python train.py --optimizer="soap_variant" --warmup_steps=200 --batch_tokens=[32768, 65536, 98304]
Each number is 200 + 40 x the weight over its row's rms, rounded and kept within 0 to 999. Layers, rows and columns count from 0. The size before them is the row's rms in percent of the matrix's.

# layer 3 MLP gate, 448x192, rms 0.231, rows 21-129, columns 0-63
090,229,258,217,202,199,144,154,163,148,168,174,242,204,65,258,166,220,183,155,183,216,153,284,197,182,221,224,215,171,180,175,170,162,225,206,183,174,196,204,247,218,234,194,179,182,219,257,240,167,229,180,266,195,143,239,237,221,246,189,201,171,214,202,211
098,227,173,113,263,138,187,207,163,201,201,221,214,205,186,186,181,229,214,202,254,245,242,184,150,146,226,201,229,153,233,247,153,236,178,191,163,209,271,105,189,175,209,196,206,241,157,235,259,222,230,296,194,226,203,243,215,143,140,200,177,215,149,167,160
099,240,176,204,215,155,178,98,165,297,186,259,236,244,208,172,251,119,129,231,207,160,188,231,191,244,245,195,210,215,183,139,182,181,236,248,221,246,201,194,195,164,141,218,211,180,195,137,138,280,269,196,159,185,232,142,164,183,209,193,203,143,139,222,175
109,252,193,191,183,207,167,189,203,200,169,160,272,199,221,226,145,259,259,156,208,182,155,204,216,168,173,217,184,238,128,221,152,194,161,204,214,212,237,219,177,186,244,139,184,174,144,207,196,190,270,189,149,218,275,229,209,231,256,197,190,256,121,216,176
079,191,223,217,182,270,181,229,251,226,204,133,264,188,246,214,240,177,179,205,238,137,168,148,178,199,129,168,259,254,202,179,212,142,172,167,180,205,173,213,199,235,205,255,162,223,186,172,112,173,204,178,155,95,111,178,113,182,170,244,230,195,173,173,155
095,211,187,144,183,192,138,195,162,191,178,253,255,257,198,239,170,196,116,139,241,219,188,153,107,165,171,238,245,237,129,200,234,235,223,239,230,246,246,256,242,214,212,210,267,151,205,276,224,208,286,156,243,215,208,176,192,220,156,199,259,315,160,192,112
105,162,166,242,152,178,229,238,254,130,206,207,210,247,205,111,160,220,186,218,181,173,191,238,216,221,226,203,132,150,171,166,154,121,179,170,186,188,225,152,145,193,209,226,204,185,224,218,158,124,170,211,217,195,221,180,212,178,164,187,198,168,207,297,134
104,152,185,136,163,215,187,149,242,180,143,189,174,137,135,159,122,230,198,148,187,269,178,202,122,118,169,137,212,167,183,165,158,163,178,223,204,179,265,189,202,143,159,245,168,166,111,163,208,201,145,201,121,155,194,196,264,163,188,199,215,249,190,159,182
108,256,178,217,170,242,269,186,184,190,142,140,225,191,211,237,204,188,220,107,162,263,239,206,164,196,215,216,129,178,212,176,243,183,201,107,206,247,225,252,220,314,215,216,166,209,185,249,207,91,107,209,294,197,193,237,287,177,270,151,231,207,266,173,161
103,255,274,237,224,251,174,235,221,194,169,181,249,135,214,158,197,238,112,173,214,236,184,151,240,205,193,271,179,187,245,175,200,220,232,171,243,222,229,147,182,249,142,274,195,286,156,157,155,176,180,227,222,187,139,201,220,148,169,212,152,193,146,202,182
104,203,117,182,136,227,192,144,203,190,179,241,214,145,170,216,197,203,191,184,185,187,100,244,196,131,213,264,204,288,235,183,221,139,179,148,323,136,160,201,230,177,243,171,255,187,212,176,133,213,183,224,194,117,252,156,195,166,155,240,192,255,135,184,279
092,176,176,169,191,202,164,181,253,172,85,227,230,207,168,154,206,214,144,202,154,187,174,220,186,210,191,200,145,196,199,199,170,172,206,220,231,180,180,218,267,173,220,298,258,199,171,203,210,189,224,127,184,194,216,257,227,167,234,177,218,265,247,206,183
100,276,156,238,149,202,162,183,153,143,260,192,293,154,209,255,146,226,194,147,77,223,165,164,179,169,147,205,196,229,250,221,203,188,167,228,225,196,197,205,230,148,234,190,163,254,155,199,210,208,174,190,195,227,108,192,229,227,228,218,154,226,144,163,164
100,195,115,170,130,149,244,220,302,210,219,297,208,224,197,193,172,232,233,153,228,173,160,197,199,221,234,265,222,225,240,289,199,213,263,196,231,209,166,237,241,158,124,174,242,202,242,203,170,165,201,129,260,158,199,176,248,189,201,179,187,209,272,236,169
094,187,244,138,175,166,129,211,150,241,163,240,254,131,149,240,175,258,124,171,155,205,173,180,204,259,135,193,203,174,229,174,177,184,224,103,196,169,215,224,279,234,173,218,214,215,177,179,234,253,152,169,175,260,225,146,230,259,141,179,195,194,203,183,220
100,171,220,284,160,207,220,226,174,198,237,294,257,226,169,220,224,147,275,200,188,227,227,210,193,185,178,197,248,248,215,259,204,156,256,261,208,219,237,212,183,202,113,143,182,201,197,182,214,255,178,266,202,181,194,189,192,210,183,173,200,191,202,163,194
109,180,101,145,138,263,220,190,192,217,209,212,176,191,176,160,159,191,222,136,207,218,188,182,179,141,284,237,134,227,241,232,254,249,185,262,247,161,207,238,217,240,210,190,254,165,195,216,165,204,167,208,193,193,221,207,162,148,157,248,173,250,216,157,216
103,128,186,172,151,228,154,232,197,235,198,69,238,207,260,203,187,239,206,206,156,204,156,200,181,169,175,189,144,184,220,177,229,141,194,240,254,233,121,159,153,276,148,222,175,181,183,223,121,195,158,220,132,184,222,177,172,160,137,258,209,267,182,147,161
099,249,132,200,166,172,199,191,196,261,223,263,192,138,107,251,187,253,201,226,198,194,216,249,211,160,205,197,206,143,192,238,162,178,205,264,180,242,228,180,95,251,221,192,210,186,217,211,149,96,173,146,172,167,213,188,214,181,237,138,199,189,186,145,190
092,210,253,223,196,225,252,191,255,272,249,235,209,99,157,223,232,176,180,213,208,211,232,153,253,204,137,239,223,177,232,214,232,256,166,166,250,212,172,173,234,258,175,184,202,135,251,268,138,180,135,199,175,222,207,260,178,228,269,175,231,137,181,197,235
110,180,251,278,181,266,229,158,165,181,184,174,175,207,257,251,209,137,248,220,159,134,226,259,197,196,237,221,197,139,193,213,210,222,211,244,202,144,129,175,170,287,134,264,145,195,202,207,184,110,189,209,256,279,159,246,197,243,202,207,197,183,242,218,222
101,185,183,137,167,278,236,144,184,230,165,227,164,223,266,77,224,137,221,243,218,281,267,131,240,195,279,202,195,129,243,197,213,208,201,159,220,210,263,100,172,227,190,235,189,176,185,170,261,237,208,233,154,240,226,186,180,157,264,137,233,186,253,278,250
100,219,167,253,232,254,284,266,154,135,226,200,254,190,142,227,130,114,165,279,233,171,169,196,207,175,227,167,187,146,242,224,189,254,195,203,184,198,226,175,177,211,207,214,235,198,177,259,282,202,285,220,241,300,207,268,187,209,179,178,180,192,251,175,191
092,281,104,276,187,167,175,191,189,211,77,205,109,204,204,225,140,250,259,197,222,234,196,249,191,189,124,193,114,191,184,174,189,260,208,196,239,191,206,223,163,270,170,114,197,268,232,147,248,196,188,233,251,239,200,159,155,196,243,212,181,184,208,193,152
096,124,217,188,152,238,258,116,174,187,246,196,174,175,170,193,252,134,257,214,130,192,157,202,195,197,206,273,209,166,186,207,255,252,247,191,244,188,155,188,198,154,284,137,198,190,199,220,232,202,176,194,215,237,202,218,161,205,195,191,169,258,171,189,157
095,168,231,240,236,193,177,184,178,142,245,158,241,141,266,246,210,240,193,202,209,215,271,288,212,189,180,206,168,142,165,130,149,239,202,228,160,154,212,206,242,179,198,188,208,261,231,232,151,166,197,92,184,158,175,192,155,186,183,219,165,275,187,320,189
102,206,193,210,169,214,237,214,182,225,235,202,235,207,202,149,184,239,210,229,198,251,234,193,250,226,203,195,180,170,261,161,168,207,210,151,109,209,173,179,184,203,257,192,222,155,205,151,222,156,215,178,274,233,155,197,233,207,196,234,232,185,190,186,156
101,201,219,235,194,271,153,222,176,157,190,169,198,149,165,223,161,260,164,227,179,215,159,210,283,231,142,225,231,196,164,226,203,243,269,225,245,181,231,255,283,277,255,248,255,267,187,194,219,187,259,217,214,220,137,199,190,231,173,113,278,170,224,89,175
101,160,216,180,253,239,205,173,123,173,223,151,286,236,166,265,231,199,162,226,176,212,189,161,243,117,237,179,165,144,174,203,198,199,315,246,279,165,174,286,89,224,207,225,187,130,198,243,125,178,215,235,248,215,152,159,212,213,154,162,179,247,166,252,221
111,246,126,231,250,122,176,204,233,168,225,228,188,213,207,236,126,192,213,214,248,112,165,180,235,272,277,284,257,243,191,226,179,160,205,172,204,170,154,197,147,215,107,209,260,134,249,144,201,192,190,206,274,220,169,165,197,229,179,212,185,240,177,204,171
098,234,232,183,198,187,203,187,256,167,191,192,253,198,166,100,189,199,227,242,178,155,191,123,190,160,162,207,215,188,127,160,101,252,268,200,167,183,129,225,210,219,283,172,197,208,234,209,206,143,203,186,119,202,204,212,196,154,238,246,193,172,235,327,236
108,180,241,267,187,269,215,271,144,165,178,220,192,156,76,212,138,210,219,214,286,168,224,254,228,238,184,191,202,218,93,195,194,178,86,204,220,157,232,209,234,212,197,227,185,198,187,231,213,188,202,178,206,158,151,241,235,182,141,213,243,184,225,169,190
103,213,229,233,197,204,210,158,138,191,224,168,139,261,151,175,224,247,171,185,158,173,249,178,157,194,204,190,200,162,194,191,288,256,206,213,225,213,192,176,186,216,216,200,189,204,229,219,141,188,261,202,231,238,226,136,201,131,143,229,208,174,168,260,200
100,186,169,166,192,190,170,261,211,213,189,173,194,188,210,224,235,208,195,292,267,128,203,215,232,104,235,178,217,219,216,175,162,202,169,140,171,264,292,266,183,202,202,154,134,197,167,223,160,174,181,165,226,192,184,219,216,157,126,213,208,283,210,218,184
105,186,182,218,206,228,209,257,192,122,233,174,271,79,140,203,140,239,149,221,221,111,229,191,70,243,157,150,203,155,250,191,220,238,191,187,211,191,226,287,129,226,212,258,185,239,226,267,272,216,251,140,179,262,257,216,251,185,216,225,245,213,194,162,267
080,203,247,155,157,207,194,127,244,236,209,312,166,204,207,256,200,202,233,163,186,137,140,150,152,214,208,143,197,184,148,232,211,199,223,149,202,248,143,175,211,270,167,157,247,191,221,182,158,220,191,155,225,183,148,226,253,236,187,201,156,137,204,193,257
099,213,241,184,146,223,163,218,261,199,179,184,147,169,235,245,269,167,148,176,243,156,221,153,126,183,337,268,219,196,207,258,160,216,177,206,194,293,266,255,124,157,202,203,193,198,208,149,225,166,152,196,228,244,199,212,208,197,173,98,220,228,153,144,242
105,155,187,179,157,234,167,136,155,299,190,204,200,216,141,278,209,153,223,198,233,195,177,220,203,205,207,241,252,176,274,208,255,181,171,184,202,177,175,229,216,108,171,173,171,164,199,166,133,157,169,180,191,193,198,187,276,245,265,264,193,183,168,183,167
090,142,196,239,175,172,188,181,242,112,166,223,192,219,218,211,227,192,287,225,245,203,199,162,133,240,181,212,190,254,292,278,193,221,129,114,218,217,175,259,172,237,216,217,186,152,281,261,188,152,161,183,185,125,162,173,156,219,194,158,225,218,163,247,261
105,160,241,187,238,231,224,249,198,206,262,177,172,237,215,204,264,217,182,274,203,176,114,181,160,227,187,146,226,199,293,180,236,272,224,208,199,170,197,134,214,160,203,160,200,210,254,147,159,246,242,185,157,255,242,228,193,101,175,230,204,165,180,137,161
104,173,203,262,200,230,260,205,238,114,126,229,215,212,131,185,199,212,265,131,222,134,287,165,221,248,215,294,157,116,231,224,204,184,207,207,198,121,207,190,158,163,195,188,189,170,141,183,203,228,209,203,161,134,211,174,168,127,149,208,158,315,162,209,155
105,199,230,179,266,242,267,177,208,187,188,85,198,146,181,210,209,129,179,238,234,183,224,203,109,186,201,167,201,193,191,194,234,223,221,169,168,284,211,211,172,166,239,178,251,148,218,142,173,191,243,118,206,248,195,243,235,128,182,202,169,177,190,212,192
102,139,249,157,184,214,213,207,260,214,276,246,88,178,115,170,185,240,188,189,259,179,165,221,155,196,113,232,242,221,238,194,230,128,196,189,239,125,193,185,190,189,197,196,215,140,230,237,195,150,129,223,168,180,172,172,231,194,181,233,149,205,153,188,219
101,192,182,199,245,226,225,192,224,223,216,199,219,170,194,206,190,240,210,148,137,184,210,199,219,132,209,197,184,203,226,185,185,198,165,122,184,184,146,149,257,243,172,182,211,83,266,247,261,193,220,240,176,217,250,159,185,231,297,251,209,177,203,161,232
107,191,159,188,231,244,176,196,250,209,177,164,260,225,228,234,194,148,224,214,169,238,149,162,169,273,203,97,195,194,216,164,202,208,209,251,237,206,237,216,159,201,174,224,148,196,209,160,241,198,220,216,217,220,167,210,158,206,156,194,156,222,179,212,249
098,207,164,232,286,196,152,173,190,194,237,218,247,260,225,234,217,198,226,197,282,139,203,182,210,156,193,236,204,251,223,177,244,236,238,171,240,157,203,169,148,169,221,152,203,191,169,192,207,83,188,251,207,204,210,206,177,270,156,184,127,228,192,190,199
104,269,180,201,217,221,265,153,163,191,240,296,200,212,207,210,218,170,177,202,227,225,193,141,155,277,249,162,164,243,220,263,183,229,182,291,214,190,226,173,200,207,239,140,238,184,200,132,198,227,167,203,162,217,146,226,145,211,283,274,165,250,210,204,183
097,164,109,226,231,243,250,144,232,175,247,198,150,184,204,275,172,186,242,109,176,252,209,144,167,218,234,173,241,150,169,163,249,225,184,245,199,182,141,235,210,183,257,214,200,215,211,195,254,193,153,197,260,196,199,227,90,160,225,174,116,224,179,149,222
106,101,133,234,245,172,306,204,138,241,170,234,218,201,234,142,163,226,217,218,185,197,209,165,215,142,146,128,251,226,295,297,169,207,134,233,233,204,138,169,248,170,212,211,150,183,232,219,247,178,259,161,225,128,227,167,146,147,182,212,254,183,185,222,216
095,171,225,181,206,227,258,186,264,176,189,91,256,201,162,182,204,219,280,176,238,181,137,187,170,191,209,252,203,202,191,228,212,170,161,141,149,239,139,235,139,251,241,172,188,183,227,271,196,168,197,122,199,198,165,276,242,170,139,205,201,251,298,156,165
112,159,224,190,192,186,260,211,247,156,234,240,167,175,190,203,261,298,227,192,105,222,145,197,169,257,230,199,133,190,270,226,200,168,233,203,204,226,228,184,155,176,221,219,131,192,244,188,189,204,110,237,181,253,182,251,221,205,156,174,201,251,226,179,191
101,231,197,252,197,197,190,193,255,209,163,176,180,212,195,229,205,175,265,229,220,153,191,229,272,220,223,198,210,259,250,213,174,151,187,268,166,165,189,209,191,159,147,174,136,221,214,173,137,186,228,220,212,250,204,261,194,198,145,235,183,185,184,281,238
108,257,215,218,200,215,214,171,185,254,199,164,185,261,212,190,235,214,222,127,161,195,160,209,110,189,225,184,209,159,129,254,244,253,204,160,260,216,244,188,239,276,223,241,218,145,180,133,128,191,199,196,284,169,284,206,202,198,176,137,155,166,223,273,261
098,225,218,173,194,225,185,162,230,205,161,220,223,241,88,194,181,199,186,185,167,248,224,235,242,138,181,152,148,331,227,183,208,194,225,205,183,171,301,157,154,214,258,182,216,247,186,271,227,234,253,122,203,220,193,168,258,158,184,184,245,223,211,205,209
113,205,218,229,202,207,202,201,199,250,288,238,237,168,143,245,189,212,163,189,222,215,263,180,145,233,246,166,159,217,146,173,195,206,78,228,239,194,174,187,183,229,196,195,211,81,234,210,215,186,198,174,185,244,126,199,244,237,222,150,209,164,123,138,189
102,235,200,267,193,220,181,134,232,267,211,206,255,236,167,150,228,213,169,178,277,264,312,179,190,217,194,124,105,233,218,171,160,241,224,227,142,264,231,230,234,97,198,204,271,228,227,173,253,245,235,262,216,138,189,238,210,204,182,183,132,211,199,200,192
102,249,207,252,195,206,126,155,211,262,201,188,216,276,112,210,190,166,173,208,172,191,180,194,198,176,183,120,125,235,172,165,215,241,163,157,221,134,207,186,250,168,217,179,231,197,222,272,246,200,209,228,207,212,153,242,150,192,172,145,203,181,162,227,155
103,292,201,204,193,255,185,157,172,209,229,243,235,183,157,244,218,174,125,179,196,246,163,216,220,243,243,186,226,231,191,195,272,182,181,179,197,198,197,177,285,227,195,192,213,232,270,211,232,204,226,163,195,192,187,178,185,229,139,217,208,233,270,170,126
105,244,191,172,147,241,251,257,227,176,177,240,207,168,202,216,187,269,228,177,164,144,251,160,249,177,216,208,231,217,204,213,204,291,115,139,211,227,142,216,224,181,251,141,196,220,176,189,229,190,153,209,253,238,183,168,219,128,184,224,214,227,205,233,200
105,189,148,156,165,160,151,127,187,203,193,172,174,200,174,186,153,104,220,227,143,212,131,185,130,151,165,243,203,183,240,194,259,218,218,194,227,221,186,217,194,124,218,266,184,132,246,211,224,220,222,198,201,194,231,236,208,193,206,172,231,219,160,215,194
114,124,220,239,235,187,134,203,231,251,123,188,204,179,152,198,201,291,248,228,183,173,203,192,203,188,150,160,245,197,173,202,253,170,237,255,186,219,179,158,152,191,157,198,259,204,215,180,190,126,129,200,236,163,265,148,180,183,191,151,176,153,243,134,228
108,180,260,185,182,175,175,150,184,132,161,241,136,272,220,159,182,255,187,196,225,187,185,212,273,238,237,219,210,215,169,251,214,137,206,133,269,138,154,201,198,178,172,219,141,228,205,281,232,196,229,207,202,147,142,198,295,229,226,221,184,201,196,215,143
105,208,101,238,273,100,221,241,226,217,200,158,152,151,184,178,223,219,129,170,185,176,247,195,191,182,252,235,151,206,219,176,202,191,184,172,237,238,111,137,259,132,176,156,166,167,211,219,188,138,173,264,203,131,213,169,208,156,211,303,172,157,231,216,142
094,218,209,206,210,303,205,240,239,241,202,236,212,191,214,207,250,172,216,208,305,160,191,236,215,200,228,166,201,268,239,220,164,183,221,205,160,215,211,252,303,141,194,238,243,177,227,202,200,198,211,239,194,191,199,172,150,172,168,231,229,198,229,220,206
102,209,283,241,132,191,232,195,145,190,228,197,195,207,207,202,174,187,207,211,126,163,182,157,199,261,200,192,169,182,208,198,164,210,210,274,208,170,140,219,208,193,247,204,296,168,221,239,199,185,181,209,177,209,174,218,193,184,120,133,236,232,205,147,281
096,165,171,141,208,218,197,204,196,278,147,294,268,200,220,199,244,198,221,172,185,200,238,133,187,202,234,207,124,159,195,172,185,179,183,266,267,204,264,244,198,159,179,231,186,223,248,253,219,274,192,207,195,202,213,227,179,98,181,317,190,260,174,176,253
107,118,209,196,181,198,270,142,170,226,206,209,193,197,187,203,164,174,180,190,232,224,242,217,196,218,179,220,220,219,183,241,210,224,229,164,162,244,166,161,185,275,162,246,220,223,195,176,178,222,232,222,201,194,151,269,195,221,137,165,212,144,199,291,188
097,164,251,146,190,197,211,170,277,199,272,215,106,211,172,194,248,182,165,191,235,217,217,216,200,168,214,174,160,255,201,186,216,150,238,244,262,202,251,162,240,164,177,244,199,184,177,253,225,231,204,195,170,216,196,214,248,179,175,208,314,251,290,254,185
094,169,204,273,207,250,263,201,238,203,157,214,244,139,193,170,119,261,178,207,201,182,168,136,168,220,267,179,150,201,237,314,111,262,211,192,214,202,225,199,202,272,307,201,231,171,153,252,110,228,223,208,200,177,186,238,196,191,177,198,188,207,208,111,190
097,107,249,221,182,201,186,239,133,198,173,200,239,209,219,194,169,237,274,230,209,308,223,197,192,156,116,178,256,195,187,159,218,226,194,198,202,262,211,224,165,165,225,221,187,196,285,132,212,254,193,209,236,203,192,190,188,161,184,177,231,200,208,233,248
100,229,212,182,262,184,169,136,167,220,191,253,276,193,178,124,176,191,201,208,141,198,290,238,209,150,165,157,135,213,155,177,144,251,172,260,211,110,238,195,264,167,193,104,233,151,194,243,199,201,221,222,113,171,189,208,156,183,119,210,200,229,175,196,163
105,213,139,170,222,185,162,219,236,229,181,120,225,196,196,231,258,234,321,217,227,258,214,226,197,227,207,230,260,183,142,253,136,186,248,211,207,220,200,238,262,196,186,211,248,171,182,96,240,216,225,129,239,248,189,199,194,244,204,301,214,196,151,319,183
085,280,157,173,194,285,194,241,224,140,196,202,198,168,238,281,173,185,162,215,225,247,248,225,210,203,213,141,198,200,230,125,135,246,141,204,223,228,221,167,197,172,187,275,172,161,216,209,173,207,215,182,191,209,190,175,249,205,235,193,187,244,211,213,144
109,161,206,233,257,220,263,218,159,158,235,246,194,192,149,205,252,155,156,206,180,201,250,158,173,220,241,191,178,209,181,229,227,221,148,218,135,204,130,203,225,280,151,257,172,187,189,200,230,159,234,231,236,263,225,201,224,166,285,245,210,158,146,218,187
099,260,224,258,203,225,176,210,138,229,123,141,225,236,206,178,166,215,175,235,310,166,222,160,203,244,221,206,202,274,176,194,175,187,211,215,217,252,220,129,246,279,195,245,136,255,206,210,260,164,156,217,179,188,190,205,213,223,258,211,148,208,179,185,144
094,168,143,296,240,185,174,172,179,194,201,134,249,184,98,226,181,185,180,185,186,174,237,141,183,154,202,238,258,167,194,144,215,179,204,211,247,171,202,232,221,160,211,235,123,223,155,155,162,240,201,229,211,195,160,241,186,157,97,226,156,235,167,146,189
101,185,250,176,210,262,215,190,212,181,174,270,153,210,265,106,212,197,175,271,151,159,258,183,173,288,151,202,176,139,259,262,194,200,181,160,204,216,232,107,233,218,235,202,203,136,235,177,190,206,252,182,218,188,195,210,188,208,293,136,172,172,228,212,236
091,203,198,161,207,212,233,325,211,140,209,227,174,143,163,125,228,223,200,265,262,193,196,243,236,184,111,158,139,182,209,176,207,204,221,119,211,213,121,218,190,98,173,188,198,143,273,260,213,186,209,226,206,234,255,215,222,156,200,148,137,151,234,203,225
092,248,219,243,186,262,194,171,235,262,161,78,223,161,211,133,163,160,234,182,262,216,167,148,206,140,149,232,330,219,138,291,190,212,161,288,190,142,250,186,264,171,239,164,174,128,195,201,204,211,171,215,170,203,199,187,237,122,185,251,144,213,161,181,209
096,230,127,288,141,182,164,165,130,276,218,205,195,205,249,188,196,208,185,186,210,123,159,141,185,219,151,233,230,218,174,215,225,192,244,240,264,252,225,157,157,234,138,248,174,250,170,174,201,232,155,226,212,196,254,115,252,227,267,190,197,234,270,216,253
093,251,199,239,198,143,213,199,176,205,260,214,205,247,220,173,212,189,133,225,191,183,139,135,227,252,211,157,194,140,206,207,225,213,237,139,262,157,285,196,195,195,153,245,238,237,235,172,182,201,188,167,233,223,157,144,149,208,279,207,190,125,142,116,250
101,220,178,271,222,203,192,159,209,235,235,185,244,245,151,199,210,223,208,146,190,177,199,139,175,172,128,193,279,196,156,193,254,170,157,187,165,208,239,183,209,131,203,210,245,173,154,192,225,171,198,213,226,117,231,195,220,267,202,152,170,81,275,189,201
101,223,242,171,181,162,224,159,204,154,160,211,185,235,131,188,207,253,236,226,188,230,306,119,200,224,221,264,267,179,200,230,158,239,185,131,185,202,167,156,180,192,212,222,164,228,261,234,182,184,270,167,244,208,250,229,204,159,207,166,135,189,225,177,189
105,214,206,239,177,243,147,218,210,168,183,198,204,118,196,219,198,133,130,224,213,245,174,241,237,200,158,145,246,240,146,197,205,193,223,195,137,241,196,232,188,159,163,277,216,195,231,213,236,222,304,149,231,193,150,53,248,219,207,190,159,152,175,153,169
099,165,212,250,176,253,114,163,229,95,159,141,171,217,198,262,151,249,237,185,163,194,210,207,153,258,134,154,251,220,160,123,206,271,199,182,195,190,203,172,170,254,135,178,203,216,297,128,102,211,204,244,164,208,198,254,165,266,135,228,165,257,194,203,158
109,166,208,198,135,137,240,176,217,192,175,172,186,161,187,177,163,301,241,244,161,275,156,172,208,246,200,220,209,233,130,162,139,211,227,260,204,163,185,201,250,189,94,136,209,168,299,179,210,259,220,190,193,205,181,205,255,176,202,259,249,247,267,187,154
107,226,210,262,200,175,225,170,148,279,230,174,243,90,200,130,220,192,224,207,98,219,189,187,210,147,218,257,189,155,212,169,166,149,213,230,193,163,203,201,197,197,190,177,244,276,190,195,132,153,257,188,256,118,119,201,165,170,208,194,150,258,208,204,245
091,227,238,142,173,245,190,131,188,171,268,226,190,219,185,157,243,274,204,247,168,129,197,115,204,210,221,278,180,228,196,162,122,173,138,158,216,265,224,153,210,209,160,186,200,180,190,223,205,173,163,222,204,239,222,165,224,228,199,224,204,181,162,191,199
099,198,207,212,183,218,246,218,149,250,211,238,194,120,208,205,168,197,176,238,142,256,201,138,194,206,203,154,235,152,159,275,217,148,168,200,199,261,189,194,209,170,196,246,291,202,225,142,257,201,230,149,200,206,172,231,192,218,207,230,179,203,143,275,230
098,171,267,254,169,202,234,251,170,202,176,263,265,174,91,185,210,220,244,254,200,165,199,195,192,265,189,121,251,154,224,158,204,201,204,189,173,159,152,146,257,159,148,279,211,197,185,173,231,287,166,207,245,146,175,237,134,157,184,180,111,170,246,167,174
105,230,216,249,194,192,188,214,201,142,145,188,188,178,138,169,243,230,123,157,177,237,251,165,194,238,189,204,156,208,95,127,259,184,232,172,274,238,248,214,209,293,144,150,182,176,256,282,196,142,190,147,140,197,176,177,247,178,194,186,174,152,199,133,155
096,152,184,191,204,217,261,193,220,197,204,163,175,216,235,236,175,212,85,219,121,99,237,239,109,187,162,217,187,282,222,292,175,207,173,195,236,210,221,221,209,189,276,137,224,218,210,219,220,108,208,238,246,227,163,203,208,166,216,230,218,254,180,132,235
100,172,264,222,230,255,240,149,154,171,239,190,199,206,232,183,172,202,221,218,194,173,199,292,137,274,200,190,171,271,153,187,226,205,152,196,231,206,250,173,287,187,166,254,222,129,206,217,216,205,208,185,207,193,315,163,190,241,132,170,259,276,200,248,238
107,245,211,189,169,154,196,158,150,201,237,162,198,204,187,188,209,191,239,135,167,174,220,255,184,319,196,205,144,190,199,245,241,226,237,188,136,235,219,244,81,258,140,200,194,253,198,235,190,199,237,146,221,203,206,143,264,239,216,193,170,188,267,200,197
105,134,221,260,195,327,243,169,160,138,274,260,168,173,145,207,188,232,181,184,149,170,173,175,239,223,165,208,220,241,243,181,206,210,191,214,216,217,227,162,172,233,203,223,249,171,173,245,205,153,140,111,205,134,173,240,262,152,128,222,186,232,196,225,181
091,211,223,200,146,204,149,182,209,184,174,239,179,144,251,236,227,252,134,290,180,219,79,137,227,136,274,155,234,233,212,209,236,126,211,252,299,198,257,226,183,221,219,196,186,220,159,194,182,141,217,268,286,215,194,161,161,185,158,197,167,169,182,205,191
103,268,128,241,207,248,153,223,167,229,183,213,178,208,191,104,194,239,231,204,185,213,180,248,183,173,203,230,238,239,234,296,180,156,188,279,234,194,273,151,112,201,176,250,152,270,133,223,183,230,223,163,235,222,186,226,227,220,123,241,260,211,227,235,188
110,257,127,165,206,243,263,259,144,124,219,215,199,213,202,136,212,222,140,198,270,222,240,238,213,171,215,118,108,181,175,206,214,152,238,228,232,229,224,239,204,210,205,169,244,150,247,223,201,164,151,232,220,222,141,177,155,175,152,252,183,245,213,144,180
104,223,238,142,138,239,167,148,174,218,241,271,201,162,182,192,156,289,115,146,223,244,173,199,227,123,187,256,187,170,143,196,144,177,192,188,175,177,242,130,222,169,198,206,199,213,235,229,195,155,192,205,205,155,210,188,239,263,260,174,203,225,177,180,207
081,238,324,213,159,267,276,170,198,248,189,209,189,196,155,213,191,212,163,260,208,231,170,273,206,215,145,199,246,216,272,288,210,160,247,233,163,172,223,211,153,155,208,248,201,221,228,189,158,192,237,232,188,193,159,204,145,234,176,184,199,185,211,163,205
106,217,253,215,248,213,113,110,225,232,252,166,188,225,139,112,192,191,221,169,229,188,189,242,222,188,199,188,234,257,208,315,185,216,135,223,304,189,238,194,231,224,186,229,180,281,218,262,186,161,234,186,121,298,161,252,236,269,206,211,169,193,244,245,216
096,263,169,208,123,232,162,152,197,270,187,186,239,167,166,153,281,216,143,220,215,190,167,205,180,166,211,216,205,198,221,185,238,172,216,259,129,187,242,165,277,145,189,196,226,236,198,195,155,195,176,160,199,167,149,235,239,185,243,259,278,263,195,221,153
097,189,216,172,227,174,215,154,251,222,204,271,185,203,206,169,198,199,234,258,254,145,198,211,234,212,153,280,161,223,172,215,201,179,162,214,189,155,230,168,231,231,179,218,246,171,256,213,237,134,190,179,223,158,229,217,271,201,173,212,233,243,174,253,250
102,193,175,188,258,163,195,216,293,236,165,149,252,182,201,62,207,186,210,290,219,216,213,200,265,203,235,193,164,217,240,183,162,214,201,229,178,183,231,272,184,270,216,182,188,187,199,234,222,199,166,224,243,166,182,211,149,175,192,248,169,225,308,240,261
090,231,157,172,142,282,188,146,158,154,219,202,203,261,170,181,215,296,270,190,195,106,168,245,223,267,256,240,164,203,196,192,140,243,168,247,165,186,172,222,179,261,124,128,132,221,212,202,213,236,172,174,112,267,229,196,156,156,173,164,178,158,253,250,174
107,235,191,196,158,241,188,241,206,178,176,187,255,235,207,234,179,123,223,294,210,201,249,213,280,165,290,206,204,266,154,226,95,221,158,219,116,214,234,203,164,233,146,155,247,174,231,212,148,163,193,220,281,236,251,215,171,189,182,159,185,216,144,180,250
101,237,171,250,142,228,211,154,189,179,168,160,195,198,147,266,174,142,196,176,248,244,144,256,100,165,178,172,208,277,200,136,181,234,225,242,249,236,252,155,230,218,224,191,225,200,237,219,188,247,131,240,249,267,207,253,218,210,145,186,198,217,178,170,195
101,203,246,149,268,200,226,178,173,250,199,205,209,197,166,296,100,202,109,204,218,132,165,233,192,196,161,202,263,286,282,185,301,174,238,216,165,181,145,219,160,225,197,188,215,204,229,188,194,151,267,179,200,236,247,190,201,185,218,220,180,205,170,239,205
094,256,179,228,129,259,186,233,183,214,235,213,228,203,182,215,195,153,186,210,158,215,263,173,221,174,181,232,205,194,233,184,240,202,211,153,268,138,224,139,175,238,184,194,182,139,183,251,215,196,202,139,274,273,219,164,224,248,176,222,185,213,161,163,194